config.yaml
n_layer: 10
d_model: 128
n_head: 4
n_kv_head: 4
head_dim: 32
d_mlp: 512
vocab_size: 8192
activation: "tanh_gelu"
norm: "layernorm"
norm_place: "pre"
norm_eps: 1e-06
positions: "learned"
qk_norm: false
attn_scale: 0.177
bias: "qkv"
tie_embeddings: true
parallel_block: false
init: "normal"
init_std_qkv: 0.0442
init_std_o: 0.00985
init_std_up: 0.0442
init_std_down: 0.00985
optimizer: "ademamix"
lr: 0.000997
beta1: 0.9
weight_decay: 0.19
lr_head: 0.00711
grad_clip: 1.0
warmup_steps: 500
schedule: "wsd"
decay_fraction: 0.737
decay_shape: "linear"
final_lr_fraction: 0.1
batch_tokens: 32768
seq_len: 1024
doc_mask: true
z_loss: 1e-05
train_tokens: 181400000
steps: 5536
dataset: "wikipedia_en"
Each number is 128 + 24 x the weight over the matrix's rms, rounded and kept within 0 to 255. Layers, rows and columns count from 0. Numbers have three digits each.

# down: layer 7 MLP down (transposed), 512x128, rms 0.0892, rows 178-230, columns 0-127
# up: layer 7 MLP up, 512x128, rms 0.0957, rows 179-230, columns 0-127
down178:087144098069108085149079131133134085173108117141132115100138174083197072106158079136148141143143105136143106114110128116121147145099113143147141163130150146074117116097145126125097111144112153144082114139182141134089134110215115116161158077109107146157176118150102164105121134136057188156130133212146087141162082134162157128062156175113083125107152126113112155114170156123097137176101
up179:141139122141128154117098100136120118139126137115150126169125090061115139137085191141084110153160119181156103078099142161161098115115125119159146177115141121102130133139149190130125085178132139110132118148086134116137100120143108120104086112098128089139113142166149127133111098151116089107099134130142152109140128188130111117133103113100183142142181146159128098130120133128072113128136
down179:164111178149124099130162137127118111160170132128111108116108140101093141097126115131153176151113127160103151090159106128108099102089104134125102110192112156097143115161164132114142075121159117101092131147155097113133166128118118123152118144182118150177090122132136135163124113084153153109111114118136103118144112151054155118133155129134114112124134128160122137122188067096129132127157
up180:093140138143135120080111106120132125168139123108129151127126157124157159124151102128136068119136133130142088121133117148132149134109084172147197131105125123174121125177125132095176080126133115137139145116098077112117136108109091102143087119172170107108141105157121109077149093122108142122111157120147131139103116148107135105153147134135150097154094118154134105142120158095126163124154
down180:088134130101115107128122154080146113160123107128159128123128167110132136124138128116098108119113133132139204150107164162153159132091170103143086090118148145105160135095108126117115149106125169135129105156141153162118144147132143111089155153099093156116147129102091110096141157148136105132166086072151176138141104182146108197144085154134133141110143110117082144137109122129074137085108
up181:167103173119173133087104118148133122152135140065159086135123158130115089101142144104125131089104121181121065101157113133224125113136141119139157119121165145100162130107148129098115130090113101116116099126144117130124112122102157108146138160167160141137191136174084111084127181133131142077150089134131127171111136123114089107121135112126126117095120144167137126098114151120107116149152
down181:135119108112122103132144151104135146152180164135125152110179153109155096141140127120132106106170153118158170124145123105118092102085129129123170112152139128141174095090148119100143158112128129155126111104087100153146137104125125169109155112141144140149147116105115151135140142134131127133158092099089156104117097110114140100140122161123088098093122133153101084144112184146147120114094
up182:072154149086094124149126143116129098134137115110127142139125138128167166145099157123110119153196144157123109131067087154134147135119164143157146143123163157149127191129188157105132122162144115117131175125134091148114094132122122145145153100142139116083140127140099139139120119094110134126156168136119124157114110135112126095095133103074152120138127131136079154119112180078081107122156
down182:114165061139127159117155118140145085126133114133076171104147118103083101127137094133152117135110150106128184165112105091118167127118135112088079111135135087128107125156109123177125151134159115153114116116097128108104140116112126156127102160155163101118094144110112164139167138119181136119096108132166191139156122095132125128141121161138137146128174112124118083131128156129173111094158
up183:111124157135150160141111134133150148162129136123176146122108103121134103101119088179144114104097179133145170082169136166126133118143136141135105146141118125178136145146112130097135126108062083143127092105106143129135147130121108126118176156120107101143108121104104102115189092144110123104111157147151139128129137154153132162078112122145130118116078151106173089158129127130126137141083
down183:123170110095094117115072128082105139101151092170127150107119128120126148132119059121155110139088132127161106129098125087082151131110112134105128146125200205137138111113117124142110151134102144153118093087144138146159115124125132130104089133165133154117116138165137171158135140131141119105166139148114124144131147115152157114140117154137061080129163107149115215152147110096137129075163
up184:116076104086108119119095136159124127145079146108108120144106134139131145146131148161132130133189210115117049105146115115113105135122180138111110119184172142107123108149120145121131156150090115106110148113110093133155096130144123128134066169136153111164134130136149159171105124130115101140086153127134157167115114114129121127108088122152143085091131168115153144136105139148141073145117
down184:161121127102131123133081119120112160180142119127097115145133151086135100135117172138168131121127135100124161131147175137107137158133147178118185083116059154114157159136124079070112147097105135094126161152137168102121135145123135110061161117120131140127118126129144139068102097100140132131159114191183143105117118113148132091158137144137118142109098111106154158173119070070175124105115
up185:096104162113123133113142101145139126123095122121130144123124128111141171128146124156135128148147134109126097143143136158129136111112128164094124113111126151105125158133118127149141158108086118121128144165133131087120089067118122104127073118147150089120147138132130141144123152111098119127107138149143156141134107092136100145133083116150118136106135132146180127132119126109135155067115
down185:124123159119138152137122099131097137130114117109110145131102135112114133106117117091093136105114106139146139144118161097107126147146121112160119135147102154099136118122141122105105135168116138128101132095121159142142138158136140142114160118127124122164153158112158131095113113118142156141161115054175105114160146104147163163145162163148120102115115089105089157140099121129132107146131
up186:096133132073117140180092135087148178142122108140127090134110154087166087174089173118064153148189114159115118097095148117090132111128120105101134120167112079140145130111099149133108167185105136195132091094184096118124161095135065108083135122092136097119146139118143152118123134122144137151142147094117157143157149128078120140115132074137167068146116112204143151149089162124152129118154
down186:131107158100139078117109168110138107079135091138134139120144144143124176171141125116173122103122136080111132138135128189166132180157110085146140134123127164155153087151142120146110155124166121070109132086100136125126141141098181156111119102104154134169102130112147113136179109157096126123118124118062135128101140099150100136101087114132113209134124167144121161114072180106121109082129
up187:096095119120131171125100135124092141154129113128148116135137172115143131129121147150101076135175156146160155140134135132140147112091122132127129093137151156161119108129090143126126132118119171116116092140104102135132159119161113157164168108075083121102132124115107138063113135143094148101146138123129085133104122117138113119108111130113191149092139101084143110148116148131131122118137
down187:122090168135128139120113161111102130121110127109148117119143115150143144141177091145144114143158124156115133163112149077116119112088150118148134172101106105171107135112164129151139151132118177071130133129154084162133143170125102177111140087106124116107168095107143141119131117130138128119106102126163139145161075129157088116125108108124143110127160121113148137107130118113165143125105
up188:148080117132143105123108171115154100144138140107152117142172161131139137099141109146131125133154099150112130158097119130132079124098120097100144111129109140090164156094116120153095121145082128157130129161133144094126156097147175118147108126132099133149140184123139108128178103107119117088090150125154161138098112113128084160152128130156147105079171170144131090136115137094121120156111
down188:110160113097103133110109092099093144124133094127113111144148094116134108189094164119188128115118106064139159120121176075102151165132133177159122174140140120163144115083180103122132104117169117114161125088132097119143137135102088166072166153152209147131115093120146149117094127146128101177171106171127140145132122179119180113092138121119114142129100097122109130129127093146139132118118
up189:136164113128124173095134091128135113166103124134172141141155115156131061099118124097155139120103161148114106125132125172110103151134141100105140115119137103138182132179110121114112104145125104144120097143092102095089152096149177103125073151105105134176146135133127171122128123152144160141119117091201139137115121147124148140131159117119153113065141150152112095100139136147139118143120
down189:105135170111127120116108165151116118085131171160116094174107112126151138099123129154125126097131114149157071130151114095100151073090132127120125132106143102178107140182133084114179115152127100152120174191119156111098093176129117146145137130140145141108153113125123090128095072117144166126148124098120096124127141121129123119096149164137151109103110129115141147115176093123153114109134
up190:106141134101098172119117107160144127135120129107082087143157153114148132114157132145143102098115129131141127106135126153151082162034173115132160162132175152102122128122096158116124103144077094173079116171135067121145125101169138120111114118142152101118195138157129099132079156117078107180103174158178125143175108085096136145086151129118096116143122168159156100113129132141119124105108
down190:109115116112148158106101126182181116090050136150085069106112118093142120080151117149183152130107141178144101104096148181139125164164152129163099155120108167124105136138122126133112094090106131144070111148140147144120151134127104083124129135164118162139146136137120112096083160155076157126108155187123127106141116171142137142090131139137145115135155122133104129137088096157123153111127
up191:129131143111134132105117153084185121113124146121133156098139128114152108116162135095142115084161108131131141124138162125124138095143150127116134163133143131123124105144147125141106107116120134109141126143125140130142129132109177105132121145174124128131099123152096099165124132172139119152128168126102141136130131125088128115115106128126126119090112141149142138159130148099117122094132
down191:129097115120114101115141115086086123125148089134137139160126149151127102166114137142136128174119162146109152140184088132121089133153132090119123128133124113141082110119099141159147106122109126130116165120101159136122129141116141150115141098106096140131121126130161151123137118154121123123126132156128136116106126116166131120135146171133091106172148125100118129144140142143115091139117
up192:043115100075115208153092121113118123129125117128107138152092159178143141122122202151138144128124148106145133161157146184188154168067205116112147124147196128083147178130124195103152129107099112171097101065083128114085128134141165148129113156113128142132123152117140146111155082081100136149099107134200218157103095120132121077080106118155142097127155130133134097169101166114025111129144
down192:125135146185162219083098089079104123130080043167121167096136144141072077134129133171134123225142163102145162111106122156145128095181113085142081150127135056087172093105095123167219143145121149207122078087126144054132130113114106085107119148170153072143110073148130144141070192169120181106091101105224163125130138063156127060095143187123074117161236138168156105181122060135120082099120
up193:139141052109125132127117121131126146152161120104161118118124137102142122079122121139127101113153167140109128094130148176098092104136125134125121152141143134058126136162108147133161124139139118139107170118145137122112143105107116128114151168131173130163118114113128099083119152136111107147094143133153081086086118088149159161108111139118126144147098116126138117151101165129164123155127
down193:147186103136160126145084144123113184128098147140109178110081117129123107075109109128145121111087156145149113114086135118132136119134143134124084080120138088134138152122159144130111147106142103138142169140156147151163121140100115107141155075140116138122127122132141118138122137100119109083129125140136141106138085129205127115134118112150098115092104176161127151143127128139112131162164
up194:118169172089142105147146127116164072148058155127116127164125140100105159117105108123096136119141130133118117118157110152114131084145120139093139143125126120120117139128102122135146140124086136130108149116105151131133157145138132122110135168113128119166127143131133142128119091106112132154119150086162122126144138150130129172112087122087143161150117126139140085083120132130117145098104
down194:172120150143128122133126135097109154178121146156160111142095106114106129119145098108139128134106146118140135128144104152089113102135128136089110077103165058168123129127147154126179152124168096117114118122167119139084133167135101146136100113114113107161145146171092116170158110141118087112155158120140159142119121102106153105121142124115140125142127102121130089144103107129180127110138
up195:122132120073154106118119101111110128157113179133162161178102185120100119112074120097151124107144160119132155125162177160186161139158164123114140164119166098110149106113102131132090097154083117171131072175082104132101129085090144117149111139168113134134115147077117114103164103110105140157110159135151160160106128109112128134085136107117137059142106150155150089148132126131129104124130
down195:125171157108126169176224126092121100159133131119150219100131181155126152102171111121108081161105126113118129143107115129100112133135123148090122104105118144081144140131147144102091129093103124092067118094138165184125122127125105117124143164108104121139120164110131132119137132147150097150166181101112079092138136119127140136148174139128087118123128173099098119142158136126067114122117
up196:125129111109108119159127112106127137162133113124101174094085132131146117137111126136162105147147137129091191129119119088134166112095148122060127100111138130180123102168098160162121080117143126150123145119080119091118173129138149120131127135136117108106117168135104128139149142087148111154110142077134146140145111145121128085130147122112137119125124173146168128106110165152133144120129
down196:121138142106097107142175101190093077158164145118155105147135147134102093109127135158161140136134102133102130118136143131128145101150150135120117155122150104088104116143141162145110132115093124137152107127116106142113158130153132141134088126100154097106174134098118077136095151149131107104132132142185103174107091123129138141154114107123151117133097134098112149140158115124131146126117
up197:156152144164106197107111095057130112126144154089121153097158097157216177131097173155110126098169130093170146113148130111140136128103113173091148159111159126129157161156118130141148131104126130121109121139078182102136115106164114127120147127111123104094155156109126127138158119141133112167107152188121122134118124113110101078124122126139181087127133136117126146063165156093134098119178
down197:136167113104099134102116133087115122108097159146084176125135128158174133140135064178112140138103138095101101116142122168132126109124133147118141138116155158134126144135105135123133130070117146106072097156127145104189113148151112062139134102125105111118155140114133164118134131162152099132093178151112164123111115185097121099163125137110081159131167113135093164134101100182153146117128
up198:115110115116135133138117141123160117140099156121096141152108120161160139124103137103121133134131136119124141099080091111123145129128168100111139122129112153119183133131151081121119131175155126133151131132128114109105141136131102130118137148100147147124078102139094156113118100138091138162144126108176204141170129138095151074069115076133111161122127171158153104084123132166105147115164
down198:112131130110143096142144125170102095126150118074133129115126135140114146103138114111128124137161155173129138142170132144101129117152135122123118139130115070110128117147122145085122133134144110099090147116094127105168149120062139139084119184136130133130166123107153096137128122130140098142117133118170120130161111117124098107156118140142112180100140151126103119179137149131123113121145
up199:105151149119109099121106124124180103150112099109085120135158137138151084120099128157122098120092137111128106159119110177170101110134149152137136121141144126123087139181147169137185150119115121108117142118121133118125183128170117138150100176145114085101114145128143182171107114112183102143137117141123158119124134109137135116136094096107125154151131118140135077141095155131119127061107
down199:109149152112069131159128128137123118137110150090128127123162096143146154154143088101128166082114136127151164117125094103121166108139101151132117130131104125116127148149135128136152152100119141145123143105170088126149136133128157139133141081141170107093077146131114133141105155083126153137127116098099088124115098133150084170129136116147169194098134112139151088127164145111105110171134
up200:111135106133125124151130176143105150112129139103126133150145150142160155116160163136152108132156147155150116143144157119102094096143110126115125147136132130157128144107114137145148117110132115136108129091083120133130134140118135094101148124092138135126140156112168120122098148123152116135119106154153116142135127134100129153095158112134133110114137148146103094116125118135148132106128
down200:126127141124146139135154136130139118117154139105162125116114124127107096128117119106146152116117101089124189116118089157125152138131126116149124122135137131108139120159142117110169118093132112111119166127168090134161139137119155117105132112180076094121109120082103096138150086116099115121138152159132132118116141160139141105116129142116157148147119096119145125151164142108150130143118
up201:104162167091148128105117106128148100138121147127141165159120157111121158106073119138139094114127133095177101103147133101127105124144152129126174134125138152175109133112144142083096115169092110139103157068131137109134135110118108119100111124125123114172101099153139134074098108119144140116105104105205119159073172159130093163129133106097146155157118133144112105132095125181126134147124
down201:151130153140170157147091123054118125162115118138087086157175118131152111216151128078132130101101119129117145106129136175120127124110129151173117157120160112124113111139093122110104096126142151103114168142167095131111120201140156107158103114087148119122106135139098102064144092152139153125103147132096106125143100137150165098111121176105114160109119083143175113111113148131096158155134
up202:075177119106141140162141131125170124180135132154138176148107123097101135124146136155103089100121099138111145130121108184096136162101126140105191129213124148152151183169110132106079139126102118102117057122128173096100134132142127133111147156128108066169150109137113099104189080090139168141114123104129131123115149128108157120134066093090127121156115113162085119129056114129105114145124
down202:138114172127145119134061135125077118114130111100093156091182136097112191093159154196130129129114111139108177147164098077137124143129069137121071158083122159098114153100118120124156151125092159117100137130139088134114058094128138121106160117129133177107127161130077157152112093157128215178128167092166159106095116107065170170090167089171123168084119161148105166125127167102121158156117
up203:120117162085115133119120092108103153104153099139149132146128158152122135143125177097126124112119155138133092136118152140180169145124142107066173195174127125116168125123106135148126122138140125120136126131115127104103159143101147184122110111162158081104109194114118104137129127107116115117113144073198131128100109103111109107093117107138121130167145113184137136153120119121085132119162
down203:158149105100158135144176156126158107166126140134112167130102185124078124115112136130142191134161112137136106148184146130127110084115112177140100081111165138113118118157098126101147108098150124116132103124111163147144125114108100143127107108140086144140153148109097126157133113145161096143137131114134112154100120136122165124096160078127087125147100139106113130155139047127153115133131
up204:147149174132145152112095093102158126127126154152102139137108115153080098126087137113172147115110158114100136141082117144117116159088164119110137118106135111110144125129110133084097144160141130134123073103134144138117148132147140150089073184130165103145101144128124112159137135168169169132133157089188170157151187073096149154103111113128113131117124130126144072107106144096125146093166
down204:166165091194119132150119120148153150174147153137115111135134159141075143164129112146119181097147140115113189110117122142109106157130130112111105123115122071121102129089145107140137147088128187121104206133088091162141132167125112105119153123092102169108112088070103139119110087136149144137163090145088164143109068128152138090160135097151135130123110176158148149132162130061117132101122
up205:062128107112122148116073153099118112111131173079133145130138159160132144126152140140146133117097173112106137126120142162123146093117188145121123138137114162117139141095102117090135171117130136150100118124176124123126106138162104120091098144085116098116106192140076133124119135166132130169083171157110151127136120124062133112099106120125129150140112173184126147171110150101120151120149
down205:147160105175131126089091146132170116097117114135153119157168102153119119149146151131094146156108108063119132128127092097145133153154126150104148172110143146109113121117180121194117113111142128097185168143114117161174137172104141103111143098124150156107077150146113101150153095136129125142122140132086135138148101110141100124168155077083165121123125118083111141068133100074144138117139
up206:157117162151148144137084121109137113128109209112094156149120095125128128131094155160090135093174104160128134122118138141146144107132132135159133124120125129098104145127137149119100095143105142100097144136120128133101093149136137163151097114134120111130072126157144154188158090133091112166106159144134133150085141129098102134079188113113108117144117133120157068131118154169112134112187
down206:153151112147127110133058051152120125085142165089100143124160069118153171095125137124166153104092102161100105152108172105124103097128095130107113137148142172141086134144141079166131139121132156167162127081083164132132099131151091183132117139164119190157097116138128111126146106097117121130114127144170088172108135153101152124136128145104137178149115117136118087131127157117143110142122
up207:146139128116168116094106166129160113139129134109123109079151142111184106127156128110105063144151152140106119136123106102154100111151174098141097116117133132115121128149122136117120118156147146150142130109107076144137142142102137140071083125110124090134131160112124124106127127139122135149136171137150135146141141127123111131130104167116143171143108151126104113082126162145139078129126
down207:104126122140074132102110151147101075116164139119152138137092091161102122114120136156134182109155132132140157097122123158107166150113122130090185126098131119138146128122127161130120136132143157130159108121143147114130115127124127149150164139129136156107104131146131116087172124112113118122123125141107141122103114092131147130100135103121117078128149124134116118161116114149127140156099
up208:147133136144150122116123118106130138148102135126133142146147111137152130106097178101158154103132138147152096103107146156138136123115096106111147160127129176158137142110150099101132150125115091160116079125136085130132122117122098121105134126144121140119151132210122099128159101141133123105101111154134154141137133131111085135100118135139094133116128127165176089140128112154164101149140
down208:088108130106132154113160087108124142148138143160165105150112118141172097100137133120108127134161141132119129128133171090111124146132101130099085139135100150118111178101115134063102139139112122088104107152139111134133162128148153122133123121175139126106121165109116136130072141150135111131094125104139132124111172160099112104155109129139123112145121116161122161171133155145150132138126
up209:096132153071116144090120129134139133155081156124090065169146116154103165097142094119156139078175156183133093104170131172132084096112184117164131170161165096097132166113122131137091140132096114107135115172147127138088115119106160101098135169164109118166119158122106107147139171154069125139117120134147143129108139069103121071105090128102135079148121121131133082154158142138103133152144
down209:096079134110063123176190100122122098125117162086122077114131133136141143142200139123086109122109142098093133099162114174151077123129160165145130131104136135125124145136171135124139146096171159075136114137155144157138129117142132097107115132149149163109106154141139121153120109136098065102134132116149081150116120185099156117142168129128123089171113200115065142090172169119147108116106
up210:110110141075139129121154124112154092134146112144190133132132143149143156125100106122101146106092119145127093091138110135149157134124171143097149141146179089162115120143126124172110093134111108129087113090090102094107119150084114152116126155121131107140159140126120139095122157095140120168140120142148105115103157162113130117115080144125111174122132134132134115112122152098108134132131
down210:096177116153144098116132129150107147155160112159127115123106132098128110109104113137132117118139166181106123131113162109136089096089109126133097137148118145104160142144131134138131132153151120159160124125159116157097122117106163155146098115129118135138118112154117155116153143100150123140119113157159132108164122091127144109123150089167124123115117096145151128120067087091166115119100
up211:130153171120138092147120111125130096138073153108161137136148125109151113109141184142123081098149128122113165089129141109161127130116124145114142162121146125139127125146120130103120148129111126153142180138097113119141151145154146119125130136165152123104135132115116116129097154111138116158134148138150111159137094149150142138122119137101162145104095109151135121133092117149099098085094
down211:097083103110143105117125104085126132172166123135156152129129106146138134135126138138107097152138166104114134118109112160102117119154115152096119127126106120103116036170078126096173126137146123166095138097135130104134167148144138127168179130131106161158097140115142108135116127135142122117129138106153123137138117131134150143125106113125110132114138110118140115119122156140118131165148
up212:132134124138127170100119137093158091116128117093092129191094140089110133116052179137125140101137164094142156111081139146148153121090129120116135133121117129100122118150120153172151117141087123097124137112116150135134139103129174116161150149137140119165125188140100155184144095100090136136097107138152143110106123103155080139092105121120154088144143125152181057133115171097113157155160
down212:108152123141122084096113106188111096053151157142093093117149124115161123071132148130156113119137154105147150142127112129161098107120103149148133115108154100154119135129112101156146136170152102138097150102136110126071131160127078177126113130142144144141102104154121106130123077143119115148126136159170118130140122165124127127117110137114101149180128168124116094146142184094142150138117
up213:169153112134130137116142114108118120111113194143123139112114134140145149096106149156126080093117113122188062138172121137149101068111129133146123143145113102156154133147108163135102101100126123110126141128139137089131110146132125167108111173140131152136103143139107096160161136150152169143132073145147167131155092085105138097075117149095123140097153131123137120082115171129133112136117
down213:106171104130148136119217134116100147102120151113131122105072120147154124126133133144151146139140099113136154094138079103124178113145120143105107119117119104142122139121077132098119173093146097102132135127135131097172132114135128144138127142126123152146095140115123093128080158067101123120111139137162146143109104120117140161141136183149163145101109099118123100153139154142105179144142
up214:124086090127128138164097135112122117155101117110167160150091153089107162144138190128120121096126139121142087163151089146116182142116152105079110184139143117118121183117145182147106114178106145112143127124148123130108144140088112106126093147164086131098119138118142094135133123129141133173137148119180161122137167117067154121087130142108132149149143089147102137136086124113108100134130
down214:122110109147140160180101113053146101129122117119159139121131138153136152124150095103108208124096148109082156146139125121091137125127117155105121076114168132130152118142154087128132129106130146110146115131135091101122148155088130125110113109162107176145103128123111132177144137158140082132134119100176176083152184128105138124104154096123120065130127140109108162118172118115120119171122
up215:139141134142152139107079128107156104143155140131149103141162124096140139118129092137158104129101155161100084142098167124154119141116130139121130114117149129150109154144186139111109125143127151123145136128152121126112126164102117150118087106096155136122094124153148164119106144181117153110134115128125080130072137145128121139138132114119137106085126146093138138118104137092129102153132
down215:122127103112146118140158130140150120139160128147093153114129122130152120123157150128134139138149143061108139143134103081160099175129138113151099145102136095121139110108116125148130171125114116140157120112130123113111149078147131145108091118145155101090161161092134134118135084110158114157094107157186137127164146108081117100127149102108143157148120119137152115156132093134139171086127
up216:080136136136150156130112167116125108116099112165159182114078152084150151125086103135108156125114150133154109151118158107126132127086141165121137126134100138115134093147125165131151109141094098130082109147129122138148126127136114142165126149163135142101133160142113106122140136126143125151125159120158162167163146067160084134092120063124170131121122123099154095133112095139080127137113
down216:141143152118092157152121135127119167142177126139111116115155106099127088154102125113156101123092115175106154116163185118149145125107108126109156143084118147123116138139094124100146083142142154152106115153166102142152142072112151111131125099113144136129124119135096144147089093148113145109085142126110138098126147168119110105148137180119101161142133091142099131132152063183158155127132
up217:144122141134060174112114095135134094128133143128114140143121098123119124106114133148146108107156099133096101117145139140139126148128146157083131133128140100134156088153103167156092123124157131138112091090135128156128138103148142137130118129181130152125096110145113105123123100140121153145100125159119144160117111096129171118058143160120154132097145147123142102117141183150123143123115
down217:137131135144151125086098111141118104057121107134152119128163141128121127145106128150125130094116138137141136130164141103125139129079137113120121132115080158099153167136131100143131154141195120104127168134148132143189093096118125154123107136119115118122113122134170131141106111102105128145108120119119101143119148139141145096139121150109128146127132126094112098141106173186107129136173
up218:121150077163155145117109153121131123128159163115152096187128141166089144100137110145126114078143148147138098122156119160119181141108124102126230118139157129094119117089126171134104165162123129155101074091099128139118096142099150147134124115164141101115160142155090115184114118125136102112120129123144123128095162110095122101106133145134134133117129078149136155141144142129123124121098
down218:110117130090136125118091132123102135129143109122117141100146125118139119172122117110120095095107149142135147118099173125111114138131114132135064143144131138157128164142123113096084094119156179097092133160142131132136107136129101100112101124093124122169099125150141132096151129107112118131135148165177118110141104126190144135118105167108149170150131118126148106081153219089162132176164
up219:124126142127142140074105155117150092166081139126093124165128162088147131083143111128129121126169105160149100111122163143157116140147108131133161099114114150080098157112119109146152120174130104133121095112127112142109109156116107133127134088113155116123129154128153126102149084163105098087144181139145133159121143101125073164134119144123127131143152151143135108125088140124107083122127
down219:119149133084111137089167116092129104164138086145127124146090154134115113170110151132136137142105144112107144161126156108110118134116085137129112147130151092094133070159128175156179128120134158148116116150103099142205101128119145120112134100120153144128181088125143093169143147100130134105151112140111158107143127134163135109145083133135133139108117066117140146125129090137119146116118
up220:119124131154137107120141126138148116138127140138070121111102164132126151100112210127103104136169133172161146118163118110133127138082135138073126114106128185129121144160117132140085149126114094134119106117147121133129121142104095136099126141128140151133147137133118122150118122109155142144135158135097145147110119117115139093112121133143148157133106142134132126128101147116094106092124
down220:147115140158133136129156096133130146164112122119107134147127130149121141140129102137128154144108149117138143118113147140128144117138145112122130157135124114131134134135139130142149109106128091132122134126134159108107092140157123105145141127129105159115128103126118085129147137123115150144110150119026133116143109131140123119145110112154155097112119121114118152166114096128155123130137
up221:104102107121157169164098177107178131121139134118144144150134133115132156090178133173138121146126175116114150105129110152160164096154133079134148128146139145111140142162125128105113135137096095091121105139135120133127120083131141133161146178140145136146131122125155132142144113156101133134131140170154118153125118105117079111097123117142107094109141143104115085097115098064109106094130
down221:137094189108123119183161163084128145157138088141108155106128122103125143122103085150138080134110112176164116160108130065114170115143103137102185120120162130163114094140116120104117083124098170145156132096173173125125152152133128134121122095135106125134173121122123122126137157131105121099132123144140164121125120124099160112126104081118182095080112077134124131150123122160145112156117
up222:150130115120098121135114159133124126123077142150126133139103146114153115089086168126102123114108112095098146109145139114121123113151111172142140120126101135148122130115099140121142136113077110124133107117122121132109101130168166140127138113151100144110169134147062109153134126124145127121112113180142147158145090150152114115135128133173154138138129133113134123128144139133125123070135
down222:093125112117126127139139129126149127125144116118131123156139116142146163172141108134144123140134102138127120154103125126121128095140151114105120148145148137107107151096180119080118165123156088116153119107124145111109151139106107087158139138112134128140106110114178105108102140100084118108124151092119168106131161146146141140131140122119146113120148152113140133122092099119104132192124
up223:163129151104116121075130142139118137138127129077126141104110137114154100105082131153136142132105112109131130172120124169143167115103163158145141105108085156104179143127067084095114125142098146135137140162135111126129136087147153145134138120125103099150099133129141119092134109140151101161116111130144114116151151145123124153106112158091151140125108201110147101090121142124122138141118
down223:103106117098131150123140134202105124141090127131101134128126099159118146123139129141107144106164131146140089182106104102111116115134106118118130146131152111124156096138141133137123133121142134144126124103160126132114141139115121113120114102078154117123146162104146120129083193101135106135115177133122152134148117084116133143083147092156111132125136131118111152175155125148133111147127
up224:119147131188131190116107121094170132124140131118111148146110140142129119126122137127159100105113191138177104109110144132137146118123120189092113151157152107079102112114088119112148154143147091156101122124113119087125149115119134132123121142124151122129094112174121122106133115110098134157140140111117138086107150115086133116138104131139127178098114171089149105148129118150105151163113
down224:114141134126073129167098129122138099144085087143118157140121138142108112155102130108161125123127104112125132144128093136136174135138161122075117108172106148157143126130114101135091164153141139139116121161112109129148136131125112120121114172127154194119165110137151126110129137110180145134137127082117130141140158122090116116125126138106160085119127148161094144092135167095141125081103
up225:093145118090117171102106090074151162133118158082134115145087092174107119133128162118090122118129161142091117131118145110167096092128118137147149112120105139118163126156115152108169129157139152136075126132121135105127167093113151133113065161129169092131139186113095168168121209090118146142126111114138152122131121112121113105137135079108135132127094100172141173152085135122147143103171
down225:138116119176139127159080106129120151048173131122108083120144127162138129202112104149170179153161139119156130109166117132097136090120094143110132133134139129143130130127113151109123141108134096124132156139098147152120069140122138129130149138137099143153102151154106122108124106143141113132133124121070122150091096135136111136133141120146168088096122135123105117116136137123127128144126
up226:139124135109135134118085162133099138137132126090114129174122090132093089143169150113132130081092157123102104142110148154152104117114170097140179112131108166131127141096158138124109147146127138169135140123109127173137113153114107123101055139119122141145082174116133125091097170119127176151105122127145139146129123099114109103099095123107139137118116120121156116138114150154129158159149
down226:160087133137115142145146107139119142154134137146139118104092170141126115160108128126157123128133109186121113097176111125104136110127101122102127178128129102107126094112162119141129136125131105124177101131192115125109076136159089109165143155122100093111124107149134109120120125157139112134146132154103126126104093118111169163134124153134154093109168137145103101129124097124132126125127
up227:124147122126126195124109113133136108141115144133101177156083139118086122138101140092166055113119140104118096119157139175148128161064115111100126120124125128180142156140123157148130089099163129109090097081156115113173117117132134144106133113122126155110115152147137136094129116089143138114121069133144106134156102160125143128076146094157135094107137169128148123104118169149116110142172
down227:163136126145161107121099112078154148104104088175107108125117127100164128152143160141148089117137114138167111148131136136143134141120119075153177148150129158138138151139061097153162139136143122134123129149102129155131117091117095121107083137147119129117070100126135139110116084135126110110135161134163105158121121109150105130126139177125152154172149086124178106106139102065107145130131
up228:120116115106103176105132156088145119136105121102103128139135147082146176136195167119181088147140105206136149138150103126165116106150180149125121112136139103140116142164139151079139088120144088124098100132112141147160112107135117145121128142142157136110116116149129097159161185093123149164106093157127128111140133155127108147104135125097145135085106135141099142094099133142054109070153
down228:123153076103155096162104174108104153190182143156113149104163164090140130110166085124119139147115132133112160122130137076066148089139138104115092099078111098108138161103102149134137116087129133098109137095129165106132150133162143099140178121194162159072143127162072136112109101132127140140164098119162126114091072120159170148118141146119140147161126150144127146150130106105152114120121
up229:132127156143167125168104168121111149115167136146124118134147140120119135111097150146104141100154110149134140128177160131164133107117108160163139137155133131145124152109100131151065092107135120148165124117137137139093131102100110133159116157173110102112133113129092123124154147113104146124088138145114170117128121129103126098127113139112115165144117107133116134101100146155100164145122
down229:161116107133088154095130114127144105116093087126108143151127100122117125154147141141184133162133142128130076137145097164090124108134152115137131132129142146150128119132153101095133128135136128110064142110148152104132125147156164127120110113102145136121151136137155125140103156172138135111145111142150137111145156109148106140063125132142075096122131130154143096156152100142153080089134
up230:103165137144136168126118147139100110106095174154124142163119132110115099109145130140112116139126088124134119114149127167119136120127107144133165175142131130136154111143141123135172156108105108107118123139097113085109162119098116171102124144149128114099158109155135139112120118152145098147144121117157148133095097118115120113099118137142128117116142168144142082108123129147147082137104
down230:112123105136104122186115146143163127106168122126098146149113090146117159082116112137164159109138127138143123119135121130142119158157123142147130120127139094121142122146155134132118141129124121126119112090117151138151111136153110125150118116106149155109131101107102119086110095113126125121129141107173113157170123132092138136149142155133092130093134148087118112104130144087138140167142